config.toml
n_layer = 16
d_model = 384
n_head = 6
n_kv_head = 1
head_dim = 64
d_mlp = 1536
vocab_size = 2048
activation = "squared_relu"
norm = "layernorm"
norm_place = "pre"
norm_eps = 1e-06
positions = "rope"
rope_base = 34300.0
rope_fraction = 0.5
qk_norm = false
attn_scale = 0.125
bias = "none"
tie_embeddings = false
parallel_block = false
init = "uniform"
init_std_qkv = 0.0357
init_std_o = 0.00631
init_std_up = 0.0357
init_std_down = 0.00316
optimizer = "soap_variant"
lr = 0.00332
lr_mult_up = 1.18
beta1 = 0.95
beta2 = 0.99
lr_head = 0.00694
grad_clip = 0.5
warmup_steps = 200
schedule = "wsd"
decay_fraction = 0.362
decay_shape = "linear"
final_lr_fraction = 0.1
batch_tokens = 262144
seq_len = 256
doc_mask = true
train_tokens = 831300000
steps = 3172
dataset = "wikipedia_en"
Each number is 128 + 24 x the weight over its row's rms, rounded and kept within 0 to 255. Layers, rows and columns count from 0. Numbers have three digits each. The size before them is the row's rms in percent of the matrix's.

# layer 6 MLP up, 1536x384, rms 0.127, rows 1202-1267, columns 336-383
103:165090137145136134142121147144135108060079118107110141143116166094129167123127148106128161117160140096144110119137117120115117119138140135121143
095:116111111085149157135094162146101154164097138185121136117106148121105121115177162088147125144091131115149108147094178087130171086111139107082163
099:137118135115167151157164169165117111179090122072126102155137138113123171107118119168142141131149160131163087146108154114138180094130113149124153
093:111163128127134131118139121197150179119139143143118103145163128142127148126097126118129125064103159104138123089137125096092157141131099142129111
107:150138131099102159140108132076085100134160133128178093078114160121125103136155150128157174118137095114100111147153110142121146142147127111115121
094:151128112109120143145165125112104102109146119118145121136158133100126113091114113132114134143089106124116144116135120130132088101113103102108130
092:129120120154128123145096136056128100124128140150135149164114099101104139131124151150143138156117173169089081148165157160114152132170169162125121
094:144134118139136135072176123139121092088195130169132143143145112136118139140109151119141107122165124108129123121164154118107147147135129125137173
097:161087092148144092116136136151174163112126084129169183132084155124106133141128107140117118130132124160152134154113114134129160111099147161135142
105:155114135131088098159147144132131146218106115163120151090058099113152107184128114163089135172131139137113141125163152118131101092147109125131108
095:134135086104135142091093103151147118148079149156128111123133132156161107131134124116128134143107139096102104147133145141138144174094097100187110
091:102139121128126122096154167105138097110088104125100120148143137180106131130125142115140149107116141092104125113165102116139161123159096138126088
092:133125146126139140142135096131102123139090116132158123119134157107130081105160137119177137116133104159166097092112125081131154105122115133134150
103:135104163115131103130161103114117106119127115111154126095123121131127119162129167137132158143176101120099122122116131138087114085120069118143073
095:140152133098120129097173124107133144122129138079122155128123144131113151127125143112118169151107161084138160168126136127117115152135137106095098
103:084144113118138136097151113167115123162143097110072112125145136180147105136096094152103152130119111152142147155110129099137104172159138142105111
099:101126088130102147121165145154173151153130135123129117136138120140127109115133105150099099182121115119157131123113148125100070147130099148107135
093:128154121132142164104158128119161125124119142148147192140104150128129131095153119080103136146098107128097115116115104143141172091139095132196134
117:113106108116141133132149141139141105112080144148112139107086096140148159179154108112163128145119135136175118110137111116135131113123127148081098
091:112168094154128163127108137135175145082127116120163116118162157126128106106133149191106103126131089116140138076116106103150109094181169165130092
105:084190132114166122143129140155129120097087148133130121163135109175120100141161109146101131170135142156154072126132124108129175122108088109101153
096:086064115103156073092103120128118113112115134129116116125138158082078113130139143143119126104158147119147107098097121141140117109129125152121137
103:141157156112138140111108148134120138171139129123116095142110153146126147104164103129109099140120123134170119109139149151151123122101114146139133
117:138134162162136102082123150136183139108089154121116119147099119136137097118103124166114161100120163137152116132134074112138143142082156102132112
096:140125150151156118124125104131122104151140134141085144118095160165124117099127147140156123168147158110123112135188146162074131102120138125156114
104:125097133136153142133147133103147098108081118164112121135129111115136164098100147132139124167078137134110117121113115124105136060149122121095135
098:140131126133127124189125112093165121114115105103132134146099099156119128155151151159147137126123152156098184096164124139126112117160096130071127
098:138118157086106144112110112090137116120168088134114136130105160137125128101116155115138124171118159093154122117132091109151131107151113126087137
105:143124102142158100101159116128180137078091175136086113118141115125157133111111125141105163152135148120098123140121105138130123124103153152145118
099:094124139136117127154158155146109127177119142115090092127090109166121148128121122094088102110107142110139144102132123114119079120131109144168157
092:144075136181163139172125155143119110169128122153099084092103168115115160176096147104107131092112143123136149087133113145125121183115114159148110
098:114149092102169092094150138109158144180081126128101147111106046081153127158140088128132122115141159160126112094120114145131061123108115154123088
097:135153138117103153098073119125106134095139116167139115155095126163116149097141165101106149122145163092144125107144129113102157128148161136131144
100:114162169125139108144154125101108112138113135103135131127143104178116130134150133146124122114167138143074150100159127127134115128151109108161123
099:150099119089119081142113084126178123123109124106168143132071148103162110104111103111131108098134129113119156104148154098118167114147117136090121
103:161147061113140147141125104089101117115163125116124176176106111119125122139126111116153149148196092166137134143129157115129118144118152156143126
104:168121141128122135118148110114120082132110117111137117129145132093147116085149141118119151179105164103113108118109087141109138120106093127120120
095:130147106100131146147141093102117154124120138141102117062109139077106112087162173141114139175114162123126158158134130118126145153110116130128127
088:128103129132142140110103111105129125111161122159139128149094097134115090128164111115101129163111082197098135126134162152168111117131143091130188
101:123130095134143085143173153104123153112098145148148109111137151126089121111116145150137128093133107113092120127115153100132128150113096146101106
092:117099121130130155131103135154074087149133092133128100138095118160149133131139149122106150110143133120090118138109112107169106152097132103132121
097:125090107129111089104147147086138131143126140110120151137121134145145099138102116100134129080134049115136148131152090095135135123112137146137114
103:093101125171140139131135161133150147139116135127174117116121148113120150127126096137186112121148092169136107161127100123103149126131117124126100
106:092115103126129112110104150129137134151143119098116137157150155154117153114119137157155142129101117144143123159085145125176150130105097141129161
090:137116102128150120147147075108132145151183125132111162115153111089138123126132102147147128124131082103150142153134120131153102140168123090117118
101:131126167113125109110141130107104095101127171120147128128147141159126167127166149174144096119141151150148107137164113090133110128139118148140101
102:121111146109141151170137103101135161166115126111083094102125150107140099159099139092110152102128159160139111148132147166106146166114131120081134
095:133130108096143092157159121123151133148151110114141151125109120149108152117174149125134117134122145121160116115096097135152122140144046128114100
093:142082116154153132114132109140174172174136108123149119098133131161126142118130109158123110129096155151158136143096100099158114091108148092107128
101:142094122163104099157194139151138161134111111182136050095129127116157147085154126187167137105142138151091106122137122127125103104084125098090162
106:128127092122132087069136099117160089116076099117132107155128132130162133129121144139109191152094074077158150066164089122102138112176092154142092
099:118122139103133092090112171091157164094133173150124117138164118166125095118133096167072161096109162105088097139110164097104147163118155134104142
106:114153100106116129147123147128151154175156173144131123107112103111129098128079134107127111133081162122109097073127145155111178159124141126145130
110:096115121152168138126118162093098143102176103100154118093077080125152128140114154153106095155137135131192147063144152116151161121137120157129187
102:101119096098139075152164124079129130164145109087124124130114150174065121119125105124139113103138125148137093160070128154116134122161099116121130
098:151136156126155108152163156122101158146136126151118122143102113087128117108144124126102121110119133100119144083092159116147113157171120137136135
095:144122104100126118116172102129096129154072131157078106161149103135095115132098130091137141115096118121101132115134119154116152174147118124138168
099:117170140111162101121157090158134150107140135127108127155144160143112170130108117092109119110137096150139103116104095130126125132144121145173136
087:173144140133147117127159103152139099163115089122143115155147129158098123101108163109161093114108132168116123138131129176153097147107099124118160
099:137126175139173140123176122147113120158160102124131148063123150144127059171089107109125158128128135139108096130124153165098128142149158116161102
097:128123140117123168145144125118167191112138128121138152140126100140134134158117160129112133159121111139110188122130153161135117140135103126127142
105:147133103133139100178186154096123131159143122129124123099159137142134084182153128145119122136134100126099074115157124097126146114143103155141124
101:159117139108133107140155154152138119121096189145156134162145155117125140130109148127130116081082161126129155123154138112142123155104140154116082
098:173114074125155177127163092145090109093129113113131050131158144148099127057124131127110117051118145124110158109115141100126139130125124108116075
095:108116114053136124115118133144108157105096101133128103162127117119141138149093113117156130166128124134101126123116145146123114071094117162107120
094:154147143116160104138085116115128110165130157159124147112159176114087147131071146120126156137130136115118140161121072121118163154142132124105188
# layer 6 MLP down (transposed), 1536x384, rms 0.104, rows 1202-1267, columns 336-383
110:139127142064151108116178110129120105107125127127129112105123134141165111106136150157115148167134145118117177110114092137079073105152116113152100
099:105129114120101105138136133134108110113162079122127160152156142097150130092097109175096151150138119134181124156166117170139119118143129141137129
099:186156093130122131111161130096102095151139107141123099072114084116187143094106108129110111168126178136097103157117128125125098092122121167139154
110:157141117198091137149085117128108101135110105158133112141114137092157128129118111120115142176116126131135084138103166147109146102140120129095183
101:088143129130117132119127108152107136079120137093132137154135130150128140150165090116110107129140150136148132151144103150128155081117089151090153
097:106111132153162135130105138182165151088142136140107105093124124153174097123124139126127132128132162124073131129075119153118092165130127167183139
099:115159187098092112116128139125111102139118143104114160152133154125121101156101108141126154097114134138100106142162121098127104134121135140110130
094:127096110106143143135105164120133132090152127151127150132115129151160168122152176030133098092144149121144108090080142140147161091132147130119139
097:101133119114122132134155124114108097166136096096135112156143132111130144111093127119126142120144121160095066073103088132129155149170087111093172
104:127130080114116107089114118170158065163117143135103119143113089117110124105145119105149131112145160134166110111137121113095130134095101154124119
100:112165106130128141158163137163150145161169107137121112129122130103116133174103090117119128099115178122079083136126065140146103136133114122124112
095:131132094195140141123146148123185126085118154170108179099091109080110162151117150136132112093133146132153135139119094142127103118120077146140141
096:164155099135147161167157120095135123131178166095061126129099139145131146148115155144096129140135134106150150113088141114123138152134112113141099
104:135127089112072140126160139133087169115111150085118139133159157092115107145108089139114096136137135125099094155121129113142119142162116070098166
105:101128103172134094131097148128142128122176140091094154076143179083077129143146109101087135161165115117112123154187151114136155134086130123103105
108:137094113070147135168141120087129127141114161171095129144149147136082139170142148148105127098163116124168123130145097139102160149121155097100107
099:153118162088131102115111107075145146100149107065119140145127090089179098120124100074137118110125183118117105160139138149137126133117128107085137
099:072124140114087128139151099133138108128157180108164109119123069081109102151103189156135162154145156120161107117145159124108100089095159090147128
109:163152120118167151152134105129058093115100113097113137152105128113166134107156117164124072099147170130116152121152103136174126137138101118132139
101:128126169084126128121130098105159153126135135077128091150172163142140141149090141114114106088159110138150158147123152159182200129107114114117149
109:135120131156137161147115097105112129120104134100085099177109123132160147103145161124117118159137130134173120132129177151098091126152122138081166
101:142179101108117153121104122114116064100082156138122142124096147128177142138099101148140163156085119144139134181104132115104146161125163113157090
098:131113148185169104155108157122141133154144143133095098111143127113084159150097122132110141163139128113114132081139132160095100141129115129086146
087:136139135144122131148089113114144144134151126104110154142151146163136153160144091085126157112138103134112145149143163142093144125134122120127120
090:115105058111133124116139129110121138140113138093156105163168153094143096137128121117120111128161120117140133165123138138103137161127137080130110
098:095138150147103111092148078106098114118147106114148095123130132141133104115159123127080141119116129157103163069148149093121168108133164122107124
103:108175111087152082102134094149139113124153167162157129119140080092121108118187181132156140097124102152108113091142133174127135105169089132102125
102:103127166097096127120165139130114096149086127109147135142114136079139051107150120108140093122122121100129134116121132120169094139126093147142107
106:121163138135134148135116104137114125130141164138146111128121126142118156136165127123145134129112132169159097115099152158100103111092158102099099
086:125120129129136122158135107125070146088148121064176156113141162135129146102106151155149123126136136138154117125115121129117128107133158141169113
098:099112128133151116111150102113126130097108120114163159109119100110105124098140167131100131136140145125124125133137095122155146164121147130106140
096:128158154120107143139127123141147172134136105103158113119097127080120115130147132107085151158091126136141079163107120094137127144159156085136119
101:118128109127133098154165096130133130152167129093175106164150175116138125152103165135126090146129129132123139139102089140165107128153105109129163
101:097142145079142096106139152143123130126114149111095110109123141126140139148104135129136143084144146098184129147114147139131117118175151111133068
102:152131122136100148117143136108090133139063155130111072145127160112101133162059113142127136124103153102138111145112115144092146104093125155105122
105:145114119108176148170129124142087141130143120099084140118080116160135142164141123124116118126135124129117108104122105096127141130126151132151130
105:165121123131115149139135150114082122134114150082155120141123135162147101105149127147107113086165166101125145140127141125187134151100147109120102
093:112127123123100099079173158177166101089126106113137133175105141181148153133117099144153109097117144107120116099138114170124109120163118134162107
096:117121143142125102138120109154164138139116147056139154082138169141131154132166146142123140110101101145132134148122117076091092127111131098138145
105:137163115139160107103089157121147088132133116138153100135145093119150134137119109128093147101132156152129152146138112160143124145113105109139145
100:127140102162160148122114074160127107140126124066156087115118129128127124156128133091129104118123150100094171137173144129125125146109111129163124
093:163155168110157178143112073136091143092145147116127117139114168166134167095118128118118095074133112150118143118113123159115128132102110108111096
102:175125132153139187056131130073142144167121161156078155106104114113116125122154115109057104129126123159182102121103099143180103076152147155150121
104:135108110168089123116145092144119115122141116110111114125122110113117132124148144116127133184089148130090133108154131098099091143143157142138112
099:142142130122150121112118133110147126094146087128119098101131122113145136121113123129173102097168154121103159125140141086111101107125136138098101
101:108104129121152158131123136128120169101158100149110103119193125142139135102109105114137160157141125156121153142108123149131133151120108089165119
102:146145124169136127092149143130137079109164131109145138143128139138125138121164134115142110131119137090121141109133127092123122139145112150102143
100:134113103137171127070134154121141139133095132143156117154102133102141137153063109153119127097144129156136104151128122135148099141158139097129140
097:135150142101154104132118098181146122100108121092110129147156108126084078154146140090095121146123115098165108124121138155126115168129074107128108
100:168122134105110139149147116092102144142138133150085111133150162133123122138133130122152151106151149137156135144134104119155094116142149168177180
109:141098105125115146094104095124158119142118097137132109081128139111137129105105103133103086098118119130100123120123137124090108117149155116158112
100:152121132125082165138119092140090111144110134150126115084096156151119134096085107097141119122133089109106145129117139133105115105083113108149089
102:083136174135157107096126133170097112120147117122169106089113131130136123119119155134115123121116171147109117113120116129164121098157147144182127
105:129135124155176123138117157111124108161099101161124162122099115149100150170127124139115134134140205091123130096122147138136072103117074113215119
094:113097128088103127134089161119152103073117132121104185141103109072126126103101156174158138129166145115078148115130086130099151105096178110122136
107:137134138126090155105158144149119136141093123162119134134123103142139103088097154104134142139135152120127127117158116114134100133129125131122078
103:135144129127157122129160085125113107058148100143100145136098166124132110071147151114100138101109087152146134140123145131133113123132110122108140
096:114096110135098138153103158095123162157129092179147090123129120110113091087134132126115150126159105128098136154146131165147160136108135130084160
096:134110105089111120127102128142162126129152113115081112151094109175084139193102131139130102054121140120150145149119145125127097134112152117155125
102:139155137091085136156102125089130120139185118127176135131094155090122161126186105104142138166094130120126099130112126109164101124117089097147132
102:146107154106120132114070112143117133120144139128118159144096133161111100124079185157111114136142113123101177153152101147124182123117136167163137
106:168130151109088150120138120172120139126179129162096088117158112143152101145135132114083102103114138123136148155115083118144081157120160132162152
100:118141128119142147111136108146120154138121139152157100112100115137141157136180104145086151124109129109144092125109151188170129163134108153102122
101:122169115137125139168134098099112149090134125126144151131104135144117139125129099131114151139113120127119123132172129179154121108139142151097107
098:097107139138122152148099113098182120097088131109168170092124141129083102089118110182120136110168142133155113119134141086149158154149108075169123
101:074131109120083138146184135109104151148116148122167112168111178093110139103155105156134117124164115104166081160110110167150124132152117151117120